Each number is 128 + 32 x the weight over its row's rms, rounded and kept within 0 to 255. Layers, rows and columns count from 0. Numbers have three digits each. The size before them is the row's rms in percent of the matrix's.

# layer 11 MLP gate, 320x128, rms 0.103, rows 54-90, columns 0-127
105:141127122050130102154165140204118128144131121143121151099149194121142151133108095161119103157069125148143099184113156115112111109108113129124086137187134143114157109067128117118104189104077134106205144127117178140069098150177166133098120090156139130148096140128155147063163125156142163198117081109134154080118146146151115167126182104186212169104139142161161124178114176084095074122122
113:176098094107187155137130151120124131129139133115101095170154140125142128106181133074096074157140119110123145159122132188053123113123191090203122165080086157136110175175143140179128087095086165127155127150121093135103134100211114121111094071138150121150146174133111138150164092111132054064107154126103112077160147102128176145051125118120156131144128119065115075143125105152135074086162
103:117163154076077099124110166104159184125082115056097179144115087139168154128167147091102123085141115145043104101059103173049138130103087146111134126108161084138122147145066122128164155064156123182129124115123132092169136161161121119146175078161150164189102111187172103172124105189144126107130150123130125088127142118142130062100123155157131078142159096182147148127136146097151140130152
112:103102165127153115097117087119121132130149121124154185126167072079104136207119109208119122179085135095123095104160079078134173150145100127161037076100116139161102165159187164141126170156113137201119133170125105135148133132116151124125191119110064128167098172163061149128151118147088105128130143151141123078130105104128072087129144112135110094123062132095119101118112165112156199106150
089:127124168154113150133103128157119091128102132120086131073147090151113126148141109134103142176167121113137112137176142182154131129133157115134128154162081135182078130166085117057043132064127089150125150112124155142158095163143112099158089056121143166115145212128118112143124151134159100159118189143140073110205091140182163139138147177113159050150169192115192144138102097112165120171142
113:092154136121196136109090110141117087126134090102125119071127170074116154189100180109119121156174149115152113121122132159060124182136164128130120101084137150110089168157051131139114142154120066181148110118134104098029163066137121086149158136095133121090129136092078167166108147110087130108198086143159147156087113173125119141141189093107197115165102137083152157116150147134150169124108
106:129130107047075109166163114094095182123139122114131201148077175191076097122109071148144137146072113122052118110119118127134102181134118148112118152094119128128188073107139157151152157121145128119142136176151128120097135121175113079181176081112140156125189115116091128082108116127145175129148140147112154143112137140134118091093066094049153072138058112089117072099075126114107148128126
108:117197138144110166178189112097128141127136114087133115133181091070104116113166168100088120112204165114138148172101097082104170122130070192088130125082064165151152071100099155139110134149110149079120139161153119152114077138094105195096189080083141150156107141154129144089125102133118068099179118086081121094120112137094123200123133143122133151086118145181122124142114158168105152120165
105:134146145108126138178143097146179211130156151138152141088148107173133136155119066119168129055118084119118084055138175117174139114096129112132147131077112145141099170152177137070164104111155113166134165159124098078144182111154174160113105100142141149095110145075127215164123106068134061120150149124095149138104151056091134131170204095150119153125148131124142136085100107078148149146138
097:219116118115171167159145153129129109137093174112126108140146162117115130164153073112126115128143135073101108090123069120132072114145058108130085146158057139146170106185130168114137079133099117155128070095098065085149163090168090108104100127134102173088135145134138200141112108157088131155109130182117120146145147146183135155099184086169125149163119105156154073098098079075165152082141
095:133175099112124129128139178127147150141114141141111158135188143071089123130176131181162127135141112076083172162188125146073182158117095116122099082116182189110172090123114111071084098097137139124092090140108053089138114181096173109126140111152187144120150132144135142067126077104107111127152134154112066096127132132085113073139213113080149189158136132117202170133121138131121145094129
105:093156123128115133167090111138116164140068100159082090158145139086096093164148109121149111218139122098073148084140160113107122183117106167079133081109139136143162204199101077079159109107082128138111160154160133110094130137128148139108067122099144205100139142121104124084113143104191168150130105083103183100140114110135121082118113083121219177124130177128132081137126165155149130149110
093:147181145184160106145200131101135168133133185153161099128164159076166116136052149147145131084121179092108171123133125085082144150119098129157191107163126176048149185127136118095082153109086107132106116114138130132118152121175130140120098114154132141127111069101127127140118131147131156139099109139051136128107143222167128095187163121156168091163213191114137134118116153090119112153152
111:157139119069133133167183079142144093103095165092145150132126087158089196135172127154168169131122164116151126137126113137129126167124202180107140162106159074086121143101147155173132157099134126058097130117108129130168133141168167153115158119095143166153086138083150121208140208167132131163164136193161144064114130131186122147072113133130132136149101089101153047119099171086129106112165
082:136084076141069095141165069072167158091134121127129127157182112171198171181148159146190092083163098099118105087094129119177115107215097136160106119144126142130100118125136111196096141137176138117136153124129109138154155163117183169122110198147175129182151082117118134133134175137144099127162099114150153127124096126164077138076152151043140089174113136110176095149132147121138089126115
103:131107196124138106093155074100104169151132119144150078100153124145144081114112090160115141092146165127178158096122205169114086123148119155150149148106120183180127111067104145135076189072143115060168129165134062103138114035090133089172133146127106129155156120143104154093161146141133164162172119123120204150158112136119164177073139162167176114106148133165093108101128150140118143177144
108:147101122112128125112140201095096150095128127089076148166153139105081123074120125134166173120114171126095180144100141134109155117115067092062178147123121089079122086146105207110173100087107160125070118150123108087113184114111068178107095077171108137170115123115097104157139124167104129113084049097132057187105134105087153131099136132113104121120103144083109100112070144132159104120176
106:120134103166129112146116103119155118157102124231190138147139110132098161201166127152154149116111133152182125121101076103149090042147116145092148122118132096113177139048106119153108095164076097127091166124147123082159101108113120140081107110099151131151135147101117161071097120126115152125117138096062118159143080140115142043067136143163168093136150134040106136115150079109124096139073
100:153145178119074182158098137117141161088109105136140161142159084171111105135081096104117132107108134095123111098160173171166147168183085117126103087103139105139129140091083078117104187140140134128099077114067131120170082160114153155115097148131151156194122095154118120150126159075177192133122088119145132096110104066099159131122164143105137253129132159201083157129089158120125141094117
106:099153102073178128120078136127103129126177111172074199124155060101096131084102115164140162131140050147137151162076155149180108093133094133115186185098127043163127103092089141156145158144059129128106155133106089075074115144160163161159111142122108128144134126134137137197073098086146136115176129172113122083117184150120135114161113156125158170151111138151141101126103086156136165081125
083:170081147138099152151074102119131057163035166135081076130097114106152083140086190118198146113116160148139103200124128124115160055161118110110154169135182107149123104035090115181138136117115069116127083132132150099148151138151122190204126125089100083127118141135155136107126135148120137139095168128091100162156142142115189112086136172130137148170115112118113141124117140144130090156085
105:160117166129171124095116164127171152100115068131115107165146124153144114157112160181158154128062065142136145118182124135101179093145070155143093142102149133168089130144100116101138164196135135153102077195138117169178140162144135146124150107172118091154169041080133078137163082161143173125094108107138152134144082107115098087091092078113102130161090159159149135149096057110159114145063
099:108152098129146094050074092167093095114115147177115167152110135111049128125129112109169141153150166087067171091074063110116122157140126105076125121136151114143141149112150148098146129163216089127129127086190162064106062162145168137088130120124112124143141162174109091125119102128135126141091165153112186146114109137118066111117108163132143108179094092083130177154085190141105153158162
097:115115079104195106120129137135095106184168127103165133133107147183202120148119121136168123102194201065114090135117117110159088152073119125105110144083138125152106103097105146148197206120176131119144108130123054097127174177151134136111117128128124104095121141162063125112118120094121114178176070095145103121127090114111145108118122089148082136106146144105120019123122116076137101074118
099:134107127088149124128141063129113154098164097112067089043089059194110168116139127154136099087125087113165171141049161134107136119147144117139137136077117146154152163117145117079079103116159134162110150163165143108110086085145130147150124063082158148097167133142094024112077149125124132136133066134089116122091143145098132138121070077140079119106124126115122114109127167125166115172060
097:083185110087113156090127132126139072080154117184113138107095185114133128163150124071110175127162156089133094100152170039103112119118122163132161180146112117197138179085121167167136093131149137121063111168022083155139146153123139108118144127152133102109131160129174109126128159127060133176124138085160156130095142143156139122135172141112206114108130120195101088092151113109099095106134
101:121113149151125143096146130107133097113135109142139098190142180164184102130077202198138128131151150105175171140127154135184144110165112100143144155155230147120114148103112077128122133078074166126154137143100122096176199142137194180140074109158144097112140116146155110185118127162086143138105147117102147144178108112133206187134132163092113142128171109187127135139077155139091134074099
101:140120167083195143081136143132109114166129149145157108137118117065148159164097102175154152154101124127161181137099137098115106099099173119153032132140103157151141129137073114145046124161168132080124135135119145142168116139129187150140118146117098164116089102140068053141126173142169089106193094142116099128060103110108100095122160147116168108093115127111132075139142135209212105149119
095:075119125177148167085114113106153130120145163086145117124201145088094178091111107083113101135164155146114056089085148165098169109100118143132108212134067171103144071135155149135092104119152189103102140188041136065133135109093141086093112145126151104098135105158162147145152110118165143085153102079161141165121176098129172154124167170136116141142157105127092144129071137129118100127064
105:097117137121085136138137199158111103114174139098116112189110049093112108139206094065082190067167094099214175131083150067122133131132133122143123133117115169081131111134128135105135057136207087158136133157129174133121109090124163136107103140152133080106124133120062095142169136109109120110139140142180155116163111133061172129089142137081076138099107135122121143155141171102141122088134
098:133106098096092146171123127137114161089092123105131108165129068137086132148131151156088139100158115102107142132106093126139106107143045130122192155093139110108096090132161167101069129074125125130138142159140077120134094135161154206183093115105112102090154127141128150153092124051137131103203089125135112136115088186113159115132134199133133109012087124158098096134145079197129171131104
104:127171084106147131126098190146186139153128108120114095146110110155123135159182146096156195144119153162151151139191098085139157139103159163117113098182115152086142114124208104152119098163124117073133120145126133218175159151125170150087106134139099105101145101094108131190143133188111115050129063158121130157100101127079169164079048159161140087075147123118127095106112124118147091149111
104:082163093094125093096071175149125122123126156137149131097134084105157169128083090101120147137126124100149089121100141106083089100111142134141158105127188093127139145201215080099194155152105177128120249138088180156101096096098091175133145079168155148144123122150139121130058140126141111105139075152144094110108176146124128151157076127148153174172111129175151089107104119104108125163125
099:097138144149154122099134101097117117084162165126110127090109115119127108167135092160078174123156118177134105126116148127136117136144143154120152076127127095136109128119066126137111101152153094111132173130055121041116117054114196141106145075153125120102148099115109100162161188158155191087174093171088084121187140147104106035103128139100155136114242127126100192122151115138116149151146
093:132107139147131085133114091158169123070100092143055168122058132113134092106085149122138090135100140125150108155138087089134175177109154146121133107099119209085082167101113103158127191144078125160135166188126129114123167066107161157070128164114200109110112146098155127138149142128099111161113121151132111081133144115063114137148135171057122094166197100160124139152116188090145168109075
090:146106071096120161140101107103111127080125102058159152109130135155130084098075152123085114132157125089079173096137166135164126123125119092160105099090095139080137137110200187140120116112148069176129162083119104146133133154147109147118017133163151097122117087139097083181169060138141110154173119124116142144066096144088095142126136139076127114160126126184089160123190184087075126129123
108:133100071108140113135138192148156170127152140120184142104106123077064081178070101098108115120087166078114123169140091061126175091101112143135132120101122103115075081113146154151115140092138094048050129188089130196120140109110081160099160113158115101115083106118085135153121143137114124070096158100104135106128123092149155089083143112087117134135104202144112100106064160159152154115120
# layer 11 MLP up, 320x128, rms 0.105, rows 54-89, columns 0-127
103:131127125120170142157148153120142079094145099061154116199162112099170116136087138065133136155136110134158146196129086126110173189143136071193108155180143081185089116074168106123131177093121124170088103088126121106108155116096143100133147172140085131142171089060138186121147124148166160144152104072140085134183153079153098142156103145119144118157130139163133150155133092108160039134123
104:171180064109121132079144177123103143156101125126090138128181113120180152206177095072083111131122080091101173178115092160160126136113139129142113102141128149104122127171100132139096127177091131088143147155176157089140085144091129116175133141099130110139122182111083118178067158117071120139141167095106139122072074148121118178115137167211157147102203113087097107106141131153144115117191
105:094114125058131115163142146154071129147130075090202167175136141153094100124139130116070157156059183104152151147154164071103131147142157097140130116129139119119135110161195146110151126132178181115131197152166091150131105177107189128106136145098149128184163109126137178163119113091092192116134077139101093218133129109160093105121174094127106151206126126128117113112170147146131096172130
106:113147110146134087135139110166178128122149096188153187133066194131121113149115130183109166087151143113103142146143128153125108137182128142130239135121077078135135125134134144133059109122120170154062121133100129166131141127134116113105185105120092178150106112174112159178158111111155137140128062155144145131162154167182078150150114184181155104131107119110141143094080034122130084179097
090:094150108105170149069097140127132147080219092124126157104102074183110159154172132079127096144119141126175146140111199127098118101150086156071158170142168083074112108152100119120140151216147081153166137114122135132088154171091157141164113100139125139100129102137073181129099110131130134099113109157160151088070145119173131095138112127079130192075151082081115119096145141115175148067115
105:117119109113126122043134155103118146128109194078136109102114116168150115141100137080123140082128095080097129143143088125144130153122140220133146123105120122166192062123110107153111151142192175145119207153151091192183192134154159111131133105142128180167137182097121137157189082170134147139084147070107089152107169165102130133132111154121178105117119117172128157111066140128171159104085
100:117085175123093126104123169139099092173138166135150052139116106068160084105150158131142086173104151119147140102113115111166125131119179141080140127156155180178123111163166135172139158125121143044168161149082132114104163095183113173095141201119158150160161085078134139137122162142118095164114081093115078104168173127046146120100108130193111131080091160137111145123171115120198143118134
110:053086147090125149145156109091177111111135104152111107110110118141094095163155139095113120175151130114097065162142162130132149106088127175130116080078137165172135068102115152110134153137105070175151089116124111135102052130109080154155124068114101053104104134098153160067100102113097106130161127069118107100153151109089102102045105134162080119113196103211139128125107149170126145154137
104:132074133116087122213149162109076125178096145184128113168134168129120033107129156121161149096114194114118105135166132136076126164092157119140137084193133111132116194134144182098164086119063131142133154138084113154112103149055150151051135145146128161118102172121152164107108126118121061102164116149127122125116166135121164170162136128114190132169156120134189144127095108080103155167116
099:165118109132122157159193094160112087153149133157083159126118119109131122143137111124197178172125153139159084092131081150126165096116110094103089115137034140178143104115133098109140099118142077174144098116171116084163095117131086099134067111147135137152105091109175151093151148191095089145142100178144167077225091152177145108110182154095100169140147151191175094103108109118139137112158
103:138132130151135136106113153120111080125167086087115162077110147102189163115068163184109112116113118116111192149116129108125117082158134134147127126125073110099172089148090090082141102105103117113072109186115170101125115055116127118134159141110113136164134150126172143140142093124034151092146105129117122141158117101114126105113132104138130170110171184099052084150171164131023181199096
094:089143087150102111192076139127082107121122091121074122073114095175120141130145117055066141113096110144152155160148159148148188163153086111103099151120091153123085129132082163162165086134144155155101169135090092123089087137088123122128144187121096095121100103148136165090151089152211134145104102095085153105173087149091123158091142168116157080096160162139152173109119107100082098202086
088:171122127139098090140163093181118123146133115162142084131095086149117056107090146068114193223128149149132091126082142156181105142111185114046163125174134114087137100138113142158100150092080140157160130152092188141121110136110139109101154086129135162126149091095098138092147171143140079150160126139087122178151144178093125152073118160132168105143142139166187170101086108108148172123061
108:111091146075134122119105178155080090096094165156162142142146116102180140099125121086116105127091140102124158153187140083176084137203075160150121152117143075134158100189157184147180159113091144129139171077111085174160136119111114143132150078126186099116142126094156130110087155139116102150086110178128148073144057193084126137117123120164144161157070091196099116091133176116127122143108
084:186164129148075099117081064233136105099154167082158136124113147099099116105060122096100139164139161130104101131171152164156126154091114083110130159135144129190100099162134090106168120155093100190111175138141133150101157129132167140130117061164114145126142127168138137127142079095043139140058167097151148131115120189083147085147116140089131074133147100185101110112112119110185131126137
100:122164094109127170144115138135151108083142182098073159140095121189135152122140125120136143133109120162129147113161140144200100112092084181071155052168152156108140125168067107128095133133124153125095124148098113096068138081137107141142092147111116089108169110103211168145097138121152191127196151157153170198114152201138142110132096143183130088122149105159043183155133146152135129100135
108:113140128173141144065155126124135189121061122143178106076197094178145118139116163046172107148142131075082112146083108100151144073163069145132150165104119074131146094107122050125128132125173149143195090140126111126156132138146120139109147134146170114116152183102134098113140100165158140126147170126146120127201210095160117130076086137153136138135146146142189168144086102078116156148150
103:088167140091090176176111120148094137096142109118142167133184169146126140161116114145125113153133189130165118122127132096104103155130157134100054102114094105150123148127073114110089143140133150092159127192209131144085140165133158161210107110080111089176074121154120157163132150097124143146178111193113139127144145095079175090178117111137091142139073113110178162168115054118058091091121
100:102093071169111101123143147127109102199167158194128118115136085051151146101133184153109209107094116116075155155114181076128155133158136111111119127134063115126108100114125131066151146102156060098152130115213141119125122160119178133128095150102153169140139111123139156201153118158158134104127151094171182085096141147175101158126132133136128180087098124105125101098109208131108121074141
102:210160161158178174078145091152213074120077124080069142175152122148132123083106119099106159153140105129079161135131114134144101087147124129134120036139145105138191133077130120148166122139137133163120116112118102086154189179170116157158114113153137102162114164176157124164180092161181158122104156184161140112156106147108118121133122152081079119129102141166099127113120122160059073114124
080:139094165111123172103128152099133084175120151116133150095074049098129140035133140155166122160087167121083135126131149115120140206119114117152143111136134120119117151142150139070097092147137160150145116075155156144067145135140114130084139114156144088103169123128111130129109154132165167138101106132097148129106213118138080130101136104087031158173090123192104145103153182087142161063056
109:150165149116081111134109136073115116138110085101103181099141111111143135139077182088166109138051157139091160164153080191146118146156041133164159130086180170160146176107166134100124143171115190142077042168179113156135151151118125165112160128082160064112116098167165093159119103156118137113106112157138127129159082145197129123141126130064147112111098127108148160106124126163119114075122
102:122068130128113162143093106173058084081098129117130119165107100123109125175139132133198117135151226120126131080138096081150064163177133072160127148088131159051140076127110113119116114146060136128115100134141121182130132127088143142087097117100091159141128136139159071139138097093154152156109135132108162159120158023137088072076186114141162099149108111132142165119091091121137119134150
099:123125127099127139126125145148108102141112093171179150142171099101125166152193091123115102110139194097141105145170163059108160149125121070138149117159157110149100093135149172135206131096131061186141110120111117113096117192101184140132115158100170089121126110202140096084126116166126200122127073114168163149123097128149105072115132141174140065096109108133142076148198176097097101097086
108:140128158139142067085104120072124157147100114087094117173131182140085078119077145138128087111114064152100114065147113122173166141100132139134109161150114162095155105156139182091137134151139099135100132151227165125211125118138159125102109052109124158136119067151143116063182175178125110133168122169101128141159159153149156095126180108076134113117162151095104100161128106198125108113090
098:116161166134119127042091098144183131114115077147155105141214112114130139129122169085104117106084162146138102107181152195117126130108103154131132191157120105145157151222109161189143131091136121142117131149083115144181126171126115148165200148143158197138113158112115119147112158120094134094140186092095135157170154183168099097126172100178150116157091156115142141118085108176152144107177
100:185145145105114128172120097142153142152140105128143160089137211152155214122179154149147144127084190153166133130118066193124109088108118136139089135153170168116114156088102134164155161116132142142062067153149160128166142114152146067157094163149125108126137085127164083151090142121121105153113081126130144169121121170176117148060195082110076124102132114151061137156113174102117112064118
101:110147109162145104107144104120139099119139129106182171189081114160129067109108149117171091162152152118154096079163112153134108151112119153133173159104070158127024129126119097115160159162146167082122069125158112145117129159135109106118092115104068067159132158109136123111129088116134059073116187139131158165157100151137134201101116134159151131113137072182070079113158126154125153091212
096:141105187132105116129094124157156132127129112144158108116120147112068154107139133130115117127110169143191112200134151105163118124085191142058121092150165159069123085208167094193131175141136109144081168159046074098095129120107117126171089108143110132126120119149078170171117123115147132083118125146182215173119113112188168070121132160172119102102123073120116102111143152160112148137108
100:191083138154089099179110139112135106134093136089126151153158087142088090123148155165220095154141142095135157147113123092176134162076196094104178071139114092124141130154142086085143101134088156139175126159089111083109105112151128117140175052114170129105176182107132105160118119106073144090117169118150117094118138173153085130111110144107089143172076117101150187116202171131119156088142
100:154108163151076116134137131165104126103120102125107147142147141214139113166178121103120130115114113071091126119178071195099076151115113127097124127079114121131111117152139090088109104075119172152160166168180141114090123051104109161184087128167135176145135137150086132155091099110070166118148133124126092169139057143096112178143127180089148138033123114122188161073156100149153122113111
101:071162124133110132115137143114155137121119106186185078120130120127090088151145112111146134116136155104179156127164123103134149114150141157145122188137115186167127109103124146176150181167108151124121104138073116150091103132124142064118050102148100087084161078090178184173162165093051123125041175186136137071104117145108136134145108115135084120174152135180128134135077097183141140110193
101:124152216148143183163176101119111122120130167121098094099205145121137081136114115128099127127110108156134138152132136175173082113128083102116126137109165127119078137115098115140109050138125101079113140101130164101092079103091133091138158111113117131182144140137135121151167068160111107098100083172187113122130129116096162038087156113122100133106131149174203146136051178186132120053140
103:070070079106102091060145119188193160148135121106137102111115136108172165115079145112132156157124179164109149182124190157153174072120118150095108172146135094112048169164125119098201134147068095074123151125159099123144155064133161132091132138133115169119166150112103124054123120133113109116105157145113147102102200091134143112170104116099122132160082158095097149168096096125117164143149
094:193214099126149139114117151130097141200081135158116086099167114089134190151191135116070066110110118138132137084142112164112069138151154133181131164158124133121135160150150142140050139082164180182141113149191107114088126153130138141175122158119089191090153127137092167148145103094118137127164135083102146142112090106114137096113133133104108144111074129099088101126127126170167060199139
095:169129145147176088175127128125127101095180078127152107117113165134150137106149158105171102102134115120168087156118123097152123055123143142125103110073108124150098100186174111082181103086078160144090151153098192141107103047103116154115148136142172135150161079129119153180178124135118139098179146134061184161112060193124102084175131161119090163166111127121128172122128156121116163055140
# layer 11 MLP down (transposed), 320x128, rms 0.271, rows 54-89, columns 0-127
107:108130120167065142065112123143099114119154128109096086169124086156079099144153096126106140100129118040126107137159137080147123115155124116140166167111136087136114177134132116124133079138197149106144142083126185134179122068137140066117128171255119096126125145148167134091121123124072113101153120145103192150175099127178172126072073144147102113117164133134117116120110161059134166117116
103:064162186100166100148151144083149178123116099085156096111102152170080078102151167180133124107102152148102138122141124112125126073103059157189185155186129138115086145165133109135129123106154147114082105095096090165085141130161166174125086161209109149149089133155077186090143126139152125131130116179181130175145172091129145123178114159143143172065129091105128093157089113136111106089118
100:094155112206101102148153139070194161182146127112114084151194152131101116126140121102098091116121137164096135117131096082102167174076115131173208178143172117118130131109113130129098179120126192151126151182110112154148099094135128144117056074159160121109117117161121123162133077162097063139103144121128082118101061093156073168106146127099142106149144158077178099142117195167119124139131
108:166104119106125136098091171134153146139113111138124119126172141080134168118140096115067127132138105156143115110065176186154095146075104133146170093108137119176130123123109108105172124111135138145098130121123196108157175140092140088106082132012117097122120125122136103118104141108158082077149154161093156132067165163194108172097135082093081161132199100063157112116100121126147033117125
088:087141144079097095197087123125072125157151129138151127116112175106158137106087127141143169103132151130092119143105125118176149116191115093139084106207102174163191119146143113171129137126142142120171122128194153165142086101178124153099126105153102111139076120143074084126099159068124143162174181161164063136169134101088130171188078171101066091160108125114091137069098142155152151122140
101:142106074094111113089159138119077124172090133143109207180096105085090176139170182123093165159128163140103109145099134110052103083196116117108112147145143150040131146145121160144181101082088142107094191098128139127118139092129080155142152136189116090136152091174173078128133119105112102154151083142190136117130101145125192126130142105146155139110127075191112138113141193120128115101155
107:138130186152080137129096094171154063191129134104107110130100118167032116130144109144102154173118127103130085104110148137085100195126114143086103102154072174117103118188127128172125148171125108069187137128159119121131085112127114133153132142117072065189120119092066090087120168100139155063124140165107123119147124092135160144116151174209060152131141153108126124114138183153145135147094
108:131199118122083113150105190085154157119156087139090110171125164136171142148059136117087078133085148105088080120113094152174139138136129121131038093159140162104108073142139092161160125084183134129114135083171172108122074186169208139123107163187097153119128121142150136127136117160174118115143164153100146172150085101130136112140145131120146144052147105136150109110119087110077057159106
103:110097124134106161137173138103129058106109145128115106127110165177119146148059116141122117109106143136169146137112135113115145114172179153181088107141109119131126116135101175182143121216094202114089158096126142165104109150155014082128110146097095146092139115134083087154085157123152077147096152166169093225122148139174175104155154160092142169163126122124102103094150101149111120112177
101:133096126188086153092100101104195199088110143140136150111080109151159091163110150140100111103090154220126078120116154111072110180175144107145154179104111152187093189104201114092139119066111169125114125152137163152123115167118146097151095168118113086160147129098135145097126137113101100104167092161142129095163126158101076091148131124141109103129147105144065095207137144107107154100076
097:082106133114107147177127102133097129190094128090132111163098089132065145150121134132129137173128081142099127106085099151115113165121178114148123120123133094102122141099123144137155078138141082090209103128138142072166158156155105098218185106091141187153109112060146108109137134119094094217047090119158188155097108128076171123149165098091144150086170126108127089170120090118154130130129
093:154142150122131139095155132112089104099173156113114124145138143193136045155084132156162099166201100109126125153118159220084124095128160145139140141131096145117066145161208093088165137100100145131150110136125117093141104128106165155134112093135131162095124112169081158111126149080090137115129111075117160153129124125100118185183146052063066129124113128119071122090200149115165182122093
090:126115165140113140172181155146121195092125167118118111103097135100074133165119157129073162120083136076161134167100157136139097151087156108121141130129142157177089128120102162152089154171078126143073141146127109156125135119144079155127127159091179172095087096145182101102100145101054175114117164127051152123096109184147092136110197059130128090106191138132140127089142054174110139108081
102:158085128169129203133063147133114169135173138072130128108127176115140167198123055122113125128109129137209139163080156107137123104124172138078100142195103094127093073093104160058080138104163143153115110104104147163091149121120112101171110154137128115081134115152134131115137114094156129045103160147128105169132144115093168092108174115112163061098200123128120167131111166164126083158137
090:100140204047155146105132074149129077101149109151115099113186139171173125103140168138129155106171105127162179103128153141131141136149122131142126114135121150176053041141119157143092144080074067101130139140122131185127148116144172086106099168049116118158162081085111100107128117132153153134132113064128146167120116165139157137117091152117142112057092140149203088122147136096153100184114
099:103151123167077119147151102109139146174139112125094098130172161165063129124121149133110138132160174125123174185132186113173124143141146097098137147093106179103118066139088133118107068100115160128115113122137118104150157193108151132094112165133128186147125106120118147151085137141140216087157159093169115175100007142114107136118166058158140098148079127086193099109132123163155154187130
109:121157111142132130107165115128102073117068093114121142122168132115088118095113190090124077110095107187128124093124169092125092167135129173107121144144136137118143140131157098146168123133121170140121163074157085148138077128150128077134088104100184091065159114078137150138152168110095138229200157086170115083060135154157140165175144126156152151173086140173170113067119140124170082119174
109:099129136187191147076133182128125156151137160080138146151136110127145135100069166086137124158161099167144197122104115109128129155158129139091134129102122134060006118128179134114131145105125125168119124163166122130133149145175111128095157138113163105170091130097141160155153117095178075148137147130167191120146167168153154151082151100153086107083069113138149105184048179114155131082146
096:101092108121135143085124179048120142085147118148081189138185111175118092069112131161188117153126121116120105147117134167106130161132105091149121140150181079140137152165149144126215119186129126167063136120118131148138172090160154176147194081066121105126166145169162102122125079082186114175101117113133146127118103124133108125207133115133081130151123175145124187110099093119139139098189
099:106096125122099123137138110088107074109205200145059153115148143153080110134084118163127135128097095127179141163096154166111094122129068133153105069134120145144107118177134132102105143114104174113141162144132189122171166064156120127128104153103084109172144158147126170048111061146093108174084154132125141097100114107128086147062063112141179152152146192085085151165153141107098153154125
082:102072141098169112138128139141091172169214106127130112057128122155147135113140073119155125071126180110113068085086083092137058126159115146141071137163148144124163102155145126113074191126164137076129160144150090131124106074086109098131124174114107175173174182120160159114098087141110077160115133055164130103131118127115166116051177132098095159108103127137161088142098137105114138111122
102:092168153124116140082030173107166097087049158177116166136136093127130176126152123094103147154140137096100125142121107168087083127172129142145140139115130165084148138092079125121140092154154118108172232069126096106101044142094115119156105141068079105129090170132141130138119167160114070133107161150113146127140145074176110166129115120111110117092104145103173179122160131140159074114144
102:115095096122154074127090097108093064121163155117118129147137145111163098151126089052130060105100122177100121136167106126178154067067123166121144134070166094181096148095094121131137080194116120088078122124162096123082171113171167123178139092158164109123127223140123079129139111083123146072158101132135154149124111150125119138180141122147135219107159126170157125143117092130124088141123
104:131124174143124118146065125088107136160123133053155149106096136163160140124146109102119120116124144121127087178138110057111128100137116169074076077169161121111085115087097139126144129149072103198091116166105090131086142057156084120146118154138131174135120179151106133147140063157122137145142135119180110105096112075134100118089081135148039123182055139134171144147130138050172171118150
102:166130116074176153144164115160145089129170146142177128107102143077155142119193139088120138194118164107115175074185147136098148172137120131134132193101118151141171090149094165120162061065155071148119154106105091111145120153134209136200173161104076108122133153162140081133132078129092116156132129090180160134159094136086095147139085148194150116144160104150117131158109129160175083122132
099:130143146164097202109126121083138106139127140125152125127129113141104104095154161057114128101103121153150095143093170180119089146091095163148151176065114139100109102110119119089130130100169134160098103117098108154145193139119162138140165063099140069114116153093172052151115164086132184073109080115163153230090189129145124174138155137157114120100153111059072115143121112120098110163172
101:117164083146097093147110178128099160127174155139141072123113159100163145136127186100099067166119109110117095101123139123115147142160189112130167172113172115124148158123170132156103104193130132149123110075175113136050146180119091182089144155094106069099124139141112107081094118120068155149133116079108084152105191117130167141107082088139089094127205169165165126119072149157092084096159
096:166112099114172120106144189164181118071132147069149143085126087078126173138147134088115111069104111081150146112155142167108149115122089107111156094185167094089182066124133137178155180130113122128160127129102126123146113172149133149147168123182113109128137133170058111076186116153083101095124136129073181147174103150148177109096121154078108159165147082132105162209170098154129146099145
096:136217140152127118082146094144179147152111132145098112183132142171167092167132132109107108166096133134124108094117183103180093077138169112084113093149145174125096051125098151149132089140131118140179145204110115131101143085065077128127169128066125128127092128152139132109217100162135147076154148124156127102123128060153094116142152098122109117084107100104108106153169191106137199118091
103:130157110164117143090090151158124200111122164153131149144077092085169163134117149166078179093126117151112128154150119136152150169172138081114182142132120068168139152110163132188180146155115100169115190130140106104136070141112164077118151112068124160090070138145075111168157145088172186145165111140068111109169102070070125142126152136138087141072115111185185169147143145117122144153152
099:144168084169141098092169071077100130088160105136087140071078092113123157126140146109162098153087105064180080142157103090121166115111105173107182160155124187183161124144111170143095089075189145161125120096121138116157099111138176146139104072131110159119182125124126126131116164122187098087100114113101129100123108120146142113187141077114159101097153209121093177105100133116163081183114
106:103154093078053172136170119135116094133134176116081093118146160143125130153078147149095168106073162097104153208067149121083163160125132128127114186162139108132127136202130143094150125105119114122137161154125089084122175127151083068090084075146107172186125131100138115116131127120097179090116107151138102108108153118153128059129080119111115142144100142121124059194156127160114089063072
104:140119121089135146123108168164132047132093127144151156090092150111067153116100107104096195123110162097124136094156161097137168154121127157137136155178131056156162120137155186177147077098158106092132056127184101144108201114153162120153136143074180126122169092167077173122163132145148119143134136090082167118111179114087068166114140131115110086117147165118148138155120076155108212119151
098:167140073130163088121087082118177115102076126120075099151145161147153116131148187169162126084095135153129109208186083134157136127135142111096162095133114118163140085198108142109154210152139122142127177128114134105113129139090154097071138128141157170106142130124098166060082148159108145120087111179119111117157156118131107100185105144165162175092071146060111209127093102147136143172133
096:156160117156125097094125071114117098121088119127138133113157123153119125096130194075066207108072155215115164127146149082082117138120159168091133145115128154099157121112122149119121175082106109141115062132148142136131125127168135133198081154172175152108163054111098152115108114100168059114133122099149172091129163122127111138124155165123056076157143127184136180099115125178127082181139
092:146114122163124087084087123046077189130148107139116103085085081108113155130182098161164116074127153118218127162126113153138146144114148140126097121144086146159153121077135083119176154175139100118131178160030100096077167136110102163102188106174091104146070108110099140032115120145131148148121178135118119148161147119120123158163097124172078091126134131110126138126156115147150167099140